From a checkpoint of a small transformer trained on Wikipedia.
Training: a variant of Adam for these matrices, 7190 steps.
Each number is 128 + 32 x the weight over its row's rms, rounded and kept within 0 to 255. Layers, rows and columns count from 0. Numbers have three digits each. The size before them is the row's rms in percent of the matrix's.

# layer 2 attention query, 768x768, rms 0.0337, rows 385-411,449-475,512-539, columns 640-767
118:107090126111147114120193121130171104177147191130151184088167125155121118135146151137140099164093056128138094095149132096179093119140118141113144192092168117162139119113175095163109120122140139126139128113166130112072130154159126118083134129172143169153156187052100137144119128165121090124117140106185085093087203110133154121188150152071046139118048127123047121139149113167104166102151
099:131077153184113099084177185113176124139157107116152131134146161097075148123128086118191177164085107109109110121139142142127169138150132095130156194130168204167107106140106112119163083121179141150121152104135161123121091165161216135162120057154143140112140121147130083135153131138140108131138107109165106075127164191084108131184141113139087201089114157143104137114117211094096161142093
101:138193131122117083107126086096130152186142102157163100156111116093102115102109142142101188115150176133117152137113125153120180143121137071143077146122151124057121096149095076119127130163110116095111118141117123126129140148142108077194080112119123156142101123154157109139172127117201165105144118153074159148115108078097133155108088094243174116150148137126186182151093107152089134121170
093:143173077110100143168126137141133108068119118134122151118133161131175161140136144075168085132161129139150125088118152092086101079115122161152177129149079113054118095106094201085133142125114131115146143130167071185213138085127071130125127160173131134125103089173174194088119102130104162149103140122100119108154116123146106147055112126139151092138137096142186154120145110131154157141146
101:151097166113114134066152106104112113198121084151172151113128095149090160120176165063066159129126138107188053106144132096135145174098076113112142128114180140137148150167125096113134153135181142146157134198131188031087110158147152121074119133068122134126110155110117113124169143163125093108118172122191187103028130148107135088172139175131094163138094112151120085157123075136072145061118
091:135096155167154082101179140142152132152099150092179172188188129118077118115135139110104147145069151160142139152179082129120158158086113092095132143110148162115170154144128102159116165144117164142083098151095177131070124140132178124109110146114157110140108118111132099143174158151130076097151111150156113167085166143113130122167102089215098194103116121154154050127127126139099140111128
105:124123131127123125113157114152128139188152088110117129172108114113132125100153168060096136118135151157152188170142156113074163109084118105100121157191150156132138128137115104091166122161136135160079152174133102072077155150153159114098052087147131141129112151144113122153200197176129062105134115154139170159084091126136155104138125106211167155138105143089137114165085135145116156077127
097:175104123132144160151141138155108087126143205139128105093084062159160132157127091149098077096141150117083097106144131160135167098192145137140080128071098043155157096103124190132120127067125129060140082110130113141151151104107139089179133148111126110109156155059147141095077090163139194163164126111052103064182097085118082133117140158101107122106129074149118168157160156115160097173114
086:151097103119122144145171174161158148103084130099128117135177162151108110122162155125086129132122109136130146085167169097141148129098113135146142154086127164180132119139068127152135197102141120170100128065134175180118123167130095128084134155171126182194122087104132132131196136129100063071105099048176121170130208172135139141141114116140119155094084144134115051111096097143095085101097
096:140095119140158185152178130110092200158119123148138123104111128144160066120196098173087081156116124201101118061165111126169146148163125137116119088076102144141160079125112161137075145115090185130148064091117145158123114179122094081123158136121146104101086087087139109142133136166121106126141142069146073154170177105115148132098110124108108089069084113133149074100113129107152078164074
085:124081149179123110094118104121127173163110061139166125142118142145094126106168145117114090137123143155129144110152094122112189181113151134171144119114159169162133149165105111142148151106153121139101079127109162156054097195112145168115063123122164171111114124141118122141168129122139153098129131112120143171117144129123132178127139091171160115127100158134118072146097118118131116122132
108:152128161118183124141209146159201110100060129135117129153146147123079135087106114131142162107065170131172137122103111172124108140123149137161121103142110167135095137141105154187138189131187121146097100120117149147133176135146071119119117105185134153138102082106166088115154142125064151135120074058121116142140163141104151132149101137156133120136195111145111072130115169174168086121104
094:126135139092151176075102120093146141092119076169166124127184161132118136142114134194055136100098117170179150078098092114149128127118108084145150119125142187123138129158151143142101131097155152124165175119170168117115163195080080186119159140058180148202117090160094156071133122103109118143118176104169143140146167178152128149097145185086147108115173150126191175065095118131094129143039
099:153169128075157146154128171137102140109118176141137129083111083137112152152086131143140126090120124074156095131123105147165095134134139138123124137135117072133105139113184129148070150117112105100153157112186106152186113085086101143144165189074174104118157107074155135078090125090115117165098085071087086071137147077093063119117105189119119075108169061153116248114147131065121126143111
100:084090156199136109190139129164200152144124180094126120086177110130102123173161135126094140141095167132113195112135114082067167137084142108132142134095140166154107142133083172137100150152146158081074099034126218142128161138139166151091151091126102198189101098137165131102135120176148117115083176132176086141132170170112110091093140061149096122170082149130143047096166139128160100118076
090:094168159086151135143120138084144078090098135148132096118094122121107175151081082144181120180119147049105063144057092120136082136114122137084151152169118126121153127151167167157118123083141117093179140142141108114213124110131109098158161144119174112092131148082153125068087136131089141192130116131132078074148107092138076107107119167066133099140150070119145157119190120134155157173103
105:117127168126169153160143057132075153134095089128103158124110118151132133208141126216102153164136090163193117138196152153172121132192111087081117080112087121124101115078160145114097065179068150140201090100126151147092193109147118096146205166095171086113125126142120118063143118112134192148166118149128114161180155119077156101057141115133122134093117126139206151135158122108111009154123
105:122134124113099097085090120145115126109155080173109107163064118121155134130124154127118106176135132143125149166102092097140168125186105106151213126095146126126189098143111080120173126114140088085130144147112086083127088115101112109192130092132199133082211131149121084108129204121108114130192126153137096158125145098141133170113118108135163112049117107099135152107177158101152085182096
098:115114128131073080114179186174158154093130100104185143144097147124126153122180150099098144154087126168211148094098148129113136100211102103138142097100130250156126101094050188141121136097150130142118128096098151161080156160167125171080124072158101125157115109193113165105078089105119079121117136116149173149100173102154190128158137137110088124110069102078127076115115150193153120116155
102:121107142139144112122235126143087102133113148111154196160141125106151066146117173160142139102148122125136157150157109121116123045170111103090139159136072099158128147078108119137224199104113154149087120106111086195145169110152090127136123161192152123105109164119121078107172170120111110122110183117078094126055086092157150128125094112134100159107152162092131101144139163120225102113156
101:135143156148120087166152136152143128143104120094186053084159164108152118158106094159160087133167079119120162105126110140155174123167106155083146106100160186134132180099137152131069133108073092167137147197116186124118018127095166168156112117065176120108091075123075156171123075151120156086141097151127142124126142124128111122126149114083127174160144168152121082144145146115155156135109
110:144167108102151135099069092108125138131179165118115117098108140123129112173122113152109151114193128145046127170118113155161121111080136184158168092107099124162148157146144092120095058130114141079129148089165117171193130116133102185130121250076176129124143159112083155129110144124160149106077134159121121113119129105168123141153165170095176089197143129102077150119164117090134165152144
110:117151162199163115094174144115120099208101173107090116121104103083095083172078090104142156146116123163089090091155084100101115200100121087170069068144170108107099140132130165192145135116171166098087071164186187082160123121144133110157150075112100118083110155136165129136116122088098120118145080191141129092153104160128103121139166086143142166130161137128120137119189158144106148094092
118:128205125121121174140085144102210157129153079115108102109095099168132126160135151142132081112126125138177145092179144108165128149159129148137154117124116162159129130094120120091140031175065107124138196071133121147105157167150118132133161231095139129180203110145115155154087122092161155186081157117125131068149171132160125137082144156114116109125086118092080137074154134117140140154100
109:095104104150094149104105132182138157152151148106073133102118117117168114147114132159064098186144073156125130098141098111129156136153149154129128111121106079159126138173133097094127101117109099140144104121166132133117098124101136128139144095100118179117141147076128137174028120108185131167137141105132124157155151162100115168141110077124136158053095116146091120101118077173105106199131
108:135166131163130132140141095124112144135127212168136182122119127127086123141123116172166171060132112172086072154136124145191063171124070143097053127093091088141100123107107186189078109129079183155105042096114150145174155115178127072108142158167095078107065169127143134164118086145168157109143094110080108105123123125187121088192113146108121113155168133124134132140142109154096144132156
114:121155081138057103155110099144092140151165088113105122119108126075054144101126115110222175117127187163115150112067130117114121147088179095139125147155182129092113145132093087150121187079121168104034181122106125118184093134137109150125143046191111109099142069188142147122182155101107101092091126122108177137139102164121094153086201135129125074063105158157140113139140131143139118123139
095:155074166136134078134089118115164147159181159105098089095113105080068103143116142096173188119088158108106105122150146188192097107128090155141179160135114076111061109150081107092104150125203148189089166159162067113156149136174083146123149119189032132113145134047162079105157153106137099095117117091122130132100064175090068066117151126101024179085076103115118133108133125143070075132153
100:078151128124109156108105131146126155151104131091126115138129107156118144164113081158082195082151200092116138184128154098126163139133161125193137095138133102112148091156108082121054096185133125155124145105163146120111113150135147162163084194184097084168139119189173154137139139121197135117159115166130131135127131114129152094122108115109115124163084183060093142137097159110145099162092
082:126164144102122137122150107250114165098120106142113133138097115128123118100096116171038139127114124150051064145126129134057115161130155120089110128080137151124166106123114121131125157190131100126126115108130178112142101147124143131105081118054187109130094160135163116175169093093195149106130122159130126142153149096153127168156103105199182087150145126131172171186112191094137121141144
094:170096127139141092129172166130149119103104082168082114156128139099197156022161117104184088129146061180116092103116113136101144142135121113128136139142172137111148142146167122110201106095124103133127033157101061129118120107133100099085119092091165187142096096127158140147133114149130171148110105116127149117122058108105119154144127161180192177106144111165092151130140100112147111121103
100:111123117105095150118130084158100098176179141101173131109113149111084184176142176102091099104138146127200105047080157087173114071114078104153072143137126153131091079142130181125139131172202168103140159157177203083096164113223175141146171126131077121086135142139126131140089121087131100052122103149164198179105178111156066073166169109135108160154108098154148087076102151155168140108155
097:144151140123126138101127120149138141149140148072151081108127095101078129155096167084125136108171213157129128133093137147132116127061158148115139140146138131156098120190107148112092157142210122188111178160195161100099176151211147194136095122140130067156109123166151136093182176083133142067098098130143159131087159143139115111121120108140136100169136134119120098103068123151132129133180
088:098141123112146136106088081220139139128138128070105102147142130095067145145113157178085162124165163162114103136173170117100074114089147137115140093165127139147091092162099106135113116176110133133104209147179130102130150153212129151162134096102130096136134141109150129126171138077176133108109082119164136150108183146157120140139169091161148094130150079123123136122101144111161167151190
099:124149065143137126156136162143120133121136154200123144105130145146178142070176111136138140182085067113113106150139091120135164159172115165132136076146122095081114123097159097124154082120099160059123125101118107118173102077094114070145098172075113149089125130141115107140054115201104166173197119132111102114169098095159144152089089137151162106068106095127135154144199174150067100134135
097:118102147118105106164158112135191117169177115073124123117131132130052144179132156142103063057109177120156144088126165152126165104101126154126118130105102119140109130132088180104159180119121092145126149092159130109155156135175120110152173137171119132184163142109152116074167146066110079102125194129167117118119128179137141111170137153137079128147089197184147083081086097156169130104141
089:117114099119149144126103145182139100107073151114123105150124132099150145150121150147114120117170149068176118150102129104129113132125093181116084097090092147168101178147122147113135108195119171146165110119155176191104095123138096137104179185133100162159129168137147160074103132117112121139181159119132158138120152117183126089119064148107106108126138125140138118036145159128197136110116
092:072157115136122142133134073151233098154081102083143117128118151115108106138128135169099080074111143115119111143136141144145049114105097105114156135167096114134089163136138209160074124158100147087113169073193153128140118146193111165087128120124115107126139149163102131071128173095156106143124124113118181162108173121108125116143117085143123100124143112120098142136129099161134146155122
085:124166145065172163144175133202150179088169121114114127082180156127110115127163122158081063152142160145072099149094127129100124109107135150117127103135129099139081121116130168154128151111159145092098145159155179131110222132159120182152090143118100068121091141185124163119134111048118123066149111124179113074081161147158165092158101126123094088144173101152108082097118206115153162099148
090:106105122125197134085134143151138106130047142090160083118171168156066134125107101202088118065070198081161081146139144125138159091109142107126088160060180148157130152098088144155123185129157182060062141135119174182093106106115085158127174185193131157120100148185084129122137089123143132060162132142195126128148167133147150144093122158118082131175158148121170097082171109064094146138151
102:141152110144162151129132189162077177109168143158053174146108131091128117120166128151155165168119122109096150158130141133131183119151167144166161130089105110082140068082131121144184106132125092084101134180143107122115175064080132048160126103109106153089073099130103105144134095128111122075162092092115105092128116116175118129124141155159126126129126176155193111122126172052095133067130
105:138079189087128116143178126116148124173164067073167087131165112120097117100138180083122104088132126120122093102106124079141109140116124139127101158091164150154106170185120189099096171072161121152130185094126127107082145142148143132087083117115096092155128157135155149173104124120111056126119149147062141170121111116056150101165112122131048170136105088136137112145080124157141172117096
091:141152102137167155128117121075082182085095157108116194094139156123135075156082154153120129203130063129068134146073072118120147137109128087145133143127100146126124061129164063135092111124163143074064133161109107128139128115077107114155131159187170146085061110118110137159158064233124139112126117143118137130095098087146075128091133160131137114159143116104131148162166179081164132120131
109:102150173108139137107151183211064132172135122110161085138088155164144111107104108095097127142123125156128082121161085124144050133179154117088112076139081108121191167179168136207182132160101137148158061154103151109079124154113166157178181145131155118151110137075157118122124141113103178181081132140140137177164118150106095125145134130106085154143105108106140163126163100060086072093063
105:132110101129116128074067159083031144068098127182124164163109134120178103076110109129115130165113122149116146167141141122128151078131099087144178127140121167116097101125120121207132076166148114094116130156116095126161099095138107112151088156150123144085124109137116106163111127184158210152184064106122142080119107120122087143108139201137170096088156121054141148128132172144145099168125
093:133126101072127104132188078140073111126152065100132084123166153116123190122154143115074119096140155095152123122137113090150136128162119105141072154087138165123108162197136108127188169078139163105121111093108132132118159172195107132135129064103130147116131108135148092117100134089089120071154128133154125121115078098080107096166142129145116121134118099152116108142109153136157150142158
100:095144110186074156142100151184140134134155141159076122143129101088165104139088097087155105108178142150160142157134093106098120177182184223126109058124130145148159095142073145201115126127082148105120088100167123105144155135158128098184102159132144161118094140153176108106122122088143158121169116117163181145143140162131180103175101058161161166155147155090160116114123159135087172088146
098:159166183128173136136130178067147117150153166057161078136170137090089107174117111153192091171143176109117088145151133139120119149066189081160142149154165136156095185128106134055165129128187084186086124113106136185133077133182130173072122189104157109119081080171152164137174088125117110096120104199146111149115081095115118115134157173143074122149160141187123090135131135114111121127162
099:075162130144080146147122143141133128152132176160072116155124131133112107123146094087173167041158109090107164121174169122166088119172089154116145090136075079145187152162149076105087124191067136140117115105154132126138093089059103132071183155133097183181162132103145117077111182088130101198103122077095095158129164118170138166143157089080146119067104127121095172112133167106075088140082
118:145129159117203126123126111091126134088115204150112136128129140111113137148107191101163162139153090156099100175124071125101148104072133105127108123160179155161136088141112146125116128139187125101053196154070138121085157083132138134104106175130163083139133143130042156145127138113142164097150115141086123068123106110079130145131129102155121120164144177101126121160110121102150140129155
096:089129129151137166161112141135101098103127134125117123104113161150195122106121094062128084150140093103176115125159056128142122145151070114121117119100138121165182153142176077109136082145105156099154124102073124141059055070054101102102196097132171122172103142095136133114128130125149148223098181169120146121163129103153136159069131141107112150077125126069089167129147086111117133146124
106:157119139098096137140142201174130156099091084153111126111101120172146090105122112145122101145123156114136116091118063094158114122132109125119092139196107159119121109142140146103118076170133118101173090121172100151124123106084097174124144149128146114132067123089125136166133123125071126186059163101148129141137106136105132121100080144136131145144122055140042094175150069168140116147147
109:135104123152128121178168127110153133163152151093111137136161142144122148108155185175166130107106106084095122115111102079146138140137093160110147113012123114167132168124077157091097161137079145189149166173154167108141082109136128075093126135109090126132178160091157163135127150140124084169162139150108165154069123127149214117124082138098087115154158146135125086100077103110140122069117
101:149072132107121154138148131102153128168087080148155135137158104130144122099157142079118178133112099178098108123114135104120179069140094138150137140203142120113139118185144123125105110142134146173112142155140175107106183116140186174080066122121089103157134064189086109110142134123138142082185193120119137105112140114122077110113153167131152087078153136112115095101073201169147109118132
099:102153083121150145116072107147158107084132112121149115154165128150083100151075132117151158075112210127132117152183121099142115098114112139141176059124108123120153160112147131125168131187129208134133117155176151158137111088124088168162131150124133150130117117130170044116059150143173203112158192137103190116186139113148080114132105116160209101126184130168145114157111076114140111145077
101:129090137179094105134191134103081102191140162164063107147115084111166120154167111102135119148182052160108112112112172099140177202137120136158107184081156187104137105081134148114100135099114094098156158141107130071130146137161198024145137100159149138151153146111114181147188089089103063121139097142144074145091114114097209151069136104133084193140080133077135089087130117115125138110130
125:116089159177063084095135137123167149162173112076086109128089120103176153162191132134095115114191094155142095084068171093126127132131137148135135164143196193137133108183086117116093080100143137134103158096105146053092151146143234045094085083129167117107161108162101149142132121107136057120104147152117126125101098115147122112111186056094115167111108141121154102162109137147110151145162
088:087201149111112143079076085170127128122140132141141134154121092121150134142068132118192148099172179128126065142146138118107039128127030090155147059114132095089146124142102135102155124110160180185100154143133123119127159136141106103110108119101068142148180102142115130151122178104124181142152147147139125135135144097174141083142162156118176095133139052139136178136126132157073189164148
111:185184103097163151172105127145097154134072138175144152097156157109108088168134151133125156157096141155088145168189077153113045078125118108111134125099088075111103139105174118134174131201128070110139109131143088159147111144099051166143180197144130117124103159085123120108126100137084128077154109097101114136152173124112099117132061173126126119125146142130174168126163123095163145097107
103:110118124104097122095189139096166111156162100115139150191120054110117162121126149096159072057145163085119084120134172135117176196124142119151155156102164158130153077100115132141129154089103136169113152121115104102093134119166197070121112062115136153157169146152151137145103185100112105167150131160142078196087112140157177131165111075137115142130078150171140138108086122118079166145137
087:085109152124121113121186125101115123151198135106121122149072135135126144130151136151104113070136107130161119042094142142131164133129108156133098162155161166120125157140099158150121131080140191154113142092098148061088114116150160098099101087180110129123158129195128106110154126101150117162150160139146118120095094149174183135147143038140115160093131097160109080077076132160135046111174
099:073146169127115128090125120113115116149175125105146151185113101106141119110106141120090100069175135128176097122145167132116135158127064206099145167085142153072146144113105165125157088095137163171076180103153122076125160128166159066104095056187080109129166157165121123129129184136184123140143154172130120133105124105142203082144122073117132115158125125115136133147083146126097118139166
102:165156126103155107143159141146126169100099163173174128093203183184123114137136118189195133177088122163109158139140059181116111080122134068140158078094104122116140131081177118152116147127113134105186140125129151156110150178081070132092166219072232160112076141149147073125144087163081105125114078126084153133197129120088126123082096176157109139174148154115127128133183129040135127122111
090:138151111161094098182130122135109146160159144127132086112118092120085164138208162143084150115149115125145182095094130066128178140176165151131091121143169125191155133192113193119157114091065107101123118093147126128097062113145163092131122092131119187158115135129175154155130110122154079148103107119155090178073138182151117141101102076139093154068122139154149105075082087128168102107115
114:189096080131123102090151116099086144119161130145166084081139120101130156140145070170194093124150112164092163090077066176152165085160104165157095129130133100157120182142142072111110136083087117081137074177130099119121083171153111126170125161116110135108118107174172089126131089117107131112142125134104125139162071133069092155082109099120134168135079184162104083102103112116109107147071
091:117105148141098125112128058104134103160222141104096084141098124058141123148133145094079144111164131124153122043054117095128156180173142177108110153154191188163149112141125117156108115045072157141104166107123122108110106124136204118151105079163133137123144106146158114168147111067161148123110097161157141175094111151108164177196147086124117143159146147138162106083130095098133121139161
108:136134113146146160179133147132136156142134131127119129123130162120125120109169149151154163145097112158138156094112131079121129110172144097130111139113134114145124130226161108119141182102100126148101115077095141165104105141069139127129167082129121177127089092166163094128125119087137110150059118112167129205069129181149083140137145137103115096050160103156132083109139082125147027076124
118:125086090130099172101151150075116075163176157168135105104164112089158162132154135099140142145132169168112111094130116109112167158168187177160107118105194102128151104112093140122108175067082136120118114121138149138081122162110154093132054098096118183149157112108151172168091111130153125194112147139108140171083105206147097135163112138118160140147100130177144081112122144097110169119107
091:174107099118149134115167192125110118121090163217191170114181124137130084092132127174163123174111088169154108194205086164119134139100175073156174093100132087059091118062173140146161142149128105130177094150161115130197149111048108137176126177124187141106114147105141091105146117172090074100148094121082106145152087128156091091108157163112139148143060114150107132133202160103076122146120
101:110155144171126119158087127117163150116159141110062142166115112131120105150087149135150122141104156082159122102089111081144178173194171154119143074152161155163089117203114128168108098172089149086070142083122144125065072149152122156095129100080095196141102074109152155135138092081162114151064128070188101140047173162157088147150116074140145104129130136146123135055090080114210154092093
089:178165134129121134110092168181137154145083134132097186119168141150111171119139117101136170176141154138128131155142101131111066129034120108109114121135149116055119102152128182167151120139171118155142109163094150140190194092118122110117137114163157179100132143103125120111139200114121087101133071091135123116150124107101113051110136100119117096164108098145131141162136190163130068104141
105:097153113162129149131123144079136117082137096093164118150136187139191155106106153180131130159075142152140116101119080166133092160163154163087194110158081110165106116105144059086135172126081094122156159154129137133125109122151081140154155156125110152095141112142155143113156110103083107130148082141067095158118116135124115176129097167104127149118105126168099147149123146123157202115131
091:122124141081129126145137037107143089126133169140084117145159117096149103157101164141119112127138158104130141140095117127064125192129142122116125145159165104097136141096121108167171102176161130153131162122174102187150146129136106117108125104136175081106186125121131077174120165095061117067127076177128150078173118126084136113154167166127163125146169102129132137104198170049133157165130
083:134084106113122150107117148138107123124202167130138159136134147127165103101185141120099117076151149117141125113199172073152134119191162093110133132075115096186106147126126101102142157110119127122114141107121136165041108144130170140156164077117125177191093116139137144083119097104152072125144147115159083154065162131155141176152116114154104112132151164114114159070111117113215132070119
106:137097154150106119235107123126082114199161120136114074119078149116191074114152184121107121110119057133116156055078098102123147097228074092112216108132140188117121205104142107146123162097120129083084119087132128130111090102098118160078144091142095136145095153143089206143112168148149098115079162113089148106149119142115149158060118150127107122153092166142085126087125093138103110092154
101:147118116110123097110125125162117131118161144119120156174145072122139120085151142109095116096156105123122150090149140166092166126116119160116124163034142114124182117116055104096130171041123093154107088081148138100101122091032164155158103111143093149161091140144170141136117130139120128115172126168166077145124107123185109136130087085089148170157119112098197112176111111164127101130142
101:151145159124131128121093103137128104123115095183125118108153108160114100143099169164083122186099118103169166154131098091164150118159099141167158113123139123160173177090211155170084144161148095118160122161095155153133125123088127177148150204101092104135163133112064117123094199120153169124127141137136182066134166135157099108143176120172115145186114072133135116072116169126086190127161
114:092179145051150175093092179125081186131110144124075144149120104105108151187088091163160135164146141083111138068120171143100160150142067099142069133141147126070155019115110118103124094138126166164126131108078078144150138167122162137111143146126158140089188158107162117102097146123101132137033180067138075120111126120144128094152158167124161080111139148149187159102144087102118069050131
102:158144135077161127101160145134113084135099140191107138124162138175084156203116098154105071182069139141078155171145144099165088130088101089143177136140145132145141174059156186147041097164055117078161108162115083126110158165194123098131128163108118118133181141071159173078105105142111148152103080097090115085109159088146119066136136184124114099174130091108126121080199145053098191133092
103:113126117203109143151143074141142130089151148091176090123116128142104118167093161183136123113121120161101117113127139163153134106106120072146124119113113112149121170114158074124132141173099104118115145155129113117127125068135144139111153184104157098138128169153101111157175107083158142154134095093066126132159130179118119128066152148156165134103175114134124141138108092133130180173143
109:120131092149140084137087129132142179131163106079134104075133190149107147137149084123172156141105066170080071152151135123177158103147117072142098131151131127167096138152202100123157115147131137151166061185077141108087123160130081181142090159146100139143125123171084118158175162101117125118112159120139126149144124142120167169106180116146089165091102195129059145135096104156112095154214
116:151114136113143139115087124124126175100116139084170150108162101126082159121143154155126151121114138155185115115132139108092132145153133116135099137195127155104098096114122158151167073149198096105118167128119123123145125145146106077116150062153149145152143147093136131124074128114117100118108067112159067120155154075098211113175151088155113081124135130188090165102155144129134105108074
# layer 2 attention key, 256x768, rms 0.0325, rows 128-154, columns 640-767
108:077123063098096144066124151160182104140160159148184146115141098137130149161155098127109141136141133171144103111102158144104125052124116139117117116130101059096158139189203130160141113097131125113168135129125106039107167161174113108095139091083136099080088151095132150150124094074135082190099104132101100107085186134121130123146158151174138080130115095140113132102126125139100191050117
092:142163139105141083137087180130131215114108109135109108160142199086092114069109127110159138115157144126118155189127132144141130222078137117111114103127136131091094140099080111135094147155201095141140137167155124169163105077125093104123098136155114130088125089173136087106164171136097161077160129089087135090165134149137125157080118135088146137158136089150133159147079089143109090137143
121:122151128132156122177103180163123106060115117169192150135103187135126116093129152100158153103107154187155143137164160158137064097150138153102154099176090061069098171134130159105112139165110098092154150158130069134134199113148070140078123156138101075079086143121155124130182121134073113129136074076094100123079111172193156164112102159167155060119135069129175162107102155186135129121148
089:141086100128101136074141143162162086124159155171119172088178118133149110126208118113148094183159112099145129087143132130139116041186083168125135171161121069176141148127133076125127106158103171095166132172136135123085101189096131104128147122141139223119127154100101197153071082159165069141111127159126161133127132090068148093135140099149131113125105179121082098168164160060130164060102
108:113097119108083175133157120114140161155136216001118081149108091143090085117112103142082100144119142115113143155172072120142156137116141086117104101093114167098129113145105177156107123146149149154135119078191155169117129102147218145079123098158078098169130198128083108118071115125107135142126148106144129122116141154120103063147101090086090098128143119127145129142130082099135124118108
117:162116112143139073139073093175084190090127151141138133095152165125143067150148096187153132184157144135116124184116108145104144136172184131177140098076138084173110152121163136133064090178060151112152126139128139191162090163112124108190134175117129157140147060083131133120110104073164145093144156153098132123166107122163122130151121123121120075132050162072082104130153195097127121139120
097:161082170130131147079116136143128130149106163177116104144163153147189126128158128173133139135121110127122127135141153112191098119189077163164104135133112051135240124104250086112153145126080128131136086131113137109097117135075152128107126145106143195152130146101158071087132130159102109151102136150083125158170096076097192141158141163165104113085112155105140133159155174100121118104084
069:101054111118111139088083176172110200128082173143150097134123157171138150126159078182119093193128113109088150150130113081168066105124122138158143096173163098177112126155142138165154099189131159086174121120126130129108056163130160133154144123126131181120068124108127177050128088184109086148161123059110080160163145116105079135144116103164121087144100191065145126155122169097055098101132
100:113123139170113147146167092100108081130154141085113119135136140099164137192078106115165099127173136099122147132095136140114149115118115103109142199065111211112149110100092086059128139046201147187094142151105160154127115095129127138076153132147112138074173090172099094138125127161151144105067113175141146112056099144083176098123174143061142170174191159092068119136119083097152152085124
096:134084147154138091102088137143146127105153143118080125092143148105150136147115095088122137152166089110101143128139110075099160097126097152151106102127189076146157127126149057152161132084112151044125075132138095100102118163139161156158079121125111181149113141088070162165115127154132129103118164115105113147143116098081097116103143115148142114126089179099070111154120137125146194154135
103:158108171183107157149128119151086091170123117109172133137130143075148091106122112066165062138189088036116117133116101081113157165129140113098179214092126114134165172124108064036175102108150114114111117112113143174114075090111141169137112095169144194121135129103090143152112081163150142065141140146186104081146136091094149082130119131141114182186140190121089120146100166066089178151135
065:163080169186149135160105174158062119115144147167128088106098154113168138078137129091153148185166111080128120112164171106156169159111163110110136138110155111105125144116076093104134086114133121064118154102087123133107094118154127118128085111113124128132138122074115181111134065142146148131122141167142077116145093116131094110148136179146115160158076150068149108123099195112109115181121
113:128077130098155166167169135126155135169174121173174133112120096124157108125138128119185127142167102128130150116163185083136118144169093143074087166136076116142107200174143155091145050117150164113124094101134131097110107102110163109186142122114072151185118117083171125058104112100124100148108140140109105155129091095116159129112094108126083144104100191164120120118120180136094153176098
120:122106080049081133133114145139144101131169159095115169101141132117150125117140151087144131172169091100137098110104104114118112177120130133156100231102130123129118150152116155040118106096068161105161149120088085124093101133165105062135090139101161153142169105095066173164142092182146096143109155118074119115149148105143110105144112150140141171143110138092077147120129162089128110159153
073:106137094104064190149152111089203130153142145134152183092147126151131174172178128134076144154146137134142158128117087150155111122147074158140122160118111164144121153105133110138087117081151166154185130134178159092138188151162137149091182148099137132153118156166087143151066124132127128125106155129131152157148138116079178103139162097068128092092135129149124084172148043115137142135120
102:118138138178187097145137092171120131156139125157081138152134155103134138102082107141132105166157143094103116138114167072143132137108160085092136046168130107094142148164124157081158138144088134141110118134119161164040122147053127177124136093137108167098153041130163142140124121122142135122112058149159176160084146111136093115180123159169177162157085101114112135089116137100189170048144
067:152153048108132192140195059069149102131117152106123191107142043148128153147137116107050153162080156152177153134111147100161120137117086133140080107123141154066090120124141137090104129100135138121134140125126161078127219137146189082102166143050088095167173178094113117153141179089127119182144111144100136101171137088139123110102158100142092161099115127165143134073115175131124087093130
101:131202113089108121096105080078101080133120145096166138142181127086140067140141137112156090146088107161119118103124092149124138110122134106150102162194096090162143134100111098082091230100121108158182123135149132156078148153149103144089156146123138126120118130159183139097117092065096118074135151131176132139090141080164199159111120133110131139142171096130172136152111151134134194133178
125:142130197125105139103155188161137097102120162130139105111166123100097128164124099119167173109109151140119101166114110152122091186142192108090105114150118183095081100157140149164170158157110125213137127182147166152183112084087128110106148102118088139129139150125108084103136174100117095087061092133139136063148113141142110115128152085085077150126179075134113138134207094098105070108145
087:118167152172123103115122155140116137196167145160103169111141153089124064102068145086165078180157115159117111140180153035103073116143125091087158139095144147158160118125057152109138136161070112142152150147101099203116120130040135164092148063167126140121167116125106151107079148092153066145189075141144156128135152124139139127124132136123137136129118113111097117137116167067172116083114
119:140084114114111176130090100120139124112164134100126103116117128156158153203139154210117147099139130154125152100145139144172151055150051101157173124123138135179144120145200092146106146105132137121136151124085158164115145105124108116105096098146094129183148167109107158119091156124151138142075176138099087107124177086192126157110150178078107116098183180152166103145130141108123136123157
113:087088094070134109078136127114140138150159131065122125134117115201135187112146170140094165175123112134130180102135140130121138132150076128163131102127068116142207090117074115141146169050136169117163149076152177110146178136144190099157138124069131125153113155090151151171116130162120136184114123170092147131168163150110110113187082068203133100120097155151159166120123150152096141142118
103:155144155142117140165095101138156155097109077176112126136115104130169054126104145110120152117096147098180155166120111217148126103166123151097133100099124144135107179127148114119111062119117121083137153138143126143122153087165142144134136121139081070121106127174064171149084143174084111034106145106141067120117091141158127107105115118126155142152156057089144118144129129170153135168131
116:110091151085100169217164169161079144152099105136132125143131174140138121153128134194095124145042115139184140094109164150135102144154134141137147139124110131093128160133169163140104080117083106161146132086157116065127105184123156121100108149114123149066156073127146118123179127086037110184051135108124163179125109118157155172143121187136112109124099192140167124082112154088103109117146
104:097190126158088127173111165169145143094118140147152126144137130152093141120088122111145102085079149124159149172126090177171159086137149069086182085122156136128130154129159170091159102186031124132094157105146129124114100158151118109111113122128128125123100109166121153120085096123111122115076092054165154182099130158134113104111118173114159131144123079122133172167116126138170129152133
116:094105140168060082126189097114122129128149172136161142174120109137138192145134177123163091100145089105111154169059133178160145147131142117122196165050169122138086129083120133147167189075124098092091109101093168182115118122131090092148094119074115148076082162141129189182181126171127161095181076200098177116091113110092135127078117144165132180150163154118164143151066092119141182124128
114:127148136182204160106177079154109163151160079130170083137077135105175105122142113181118120133104135073096097120195164166114175099144162149119119092181167194060149117135167113093146112165155169101169103109064073170078095144164114153189119137153149178150121117124096109136106174098112137083159186073174106093135117164061198126165165118131140169129069219128085134123121138157135129168139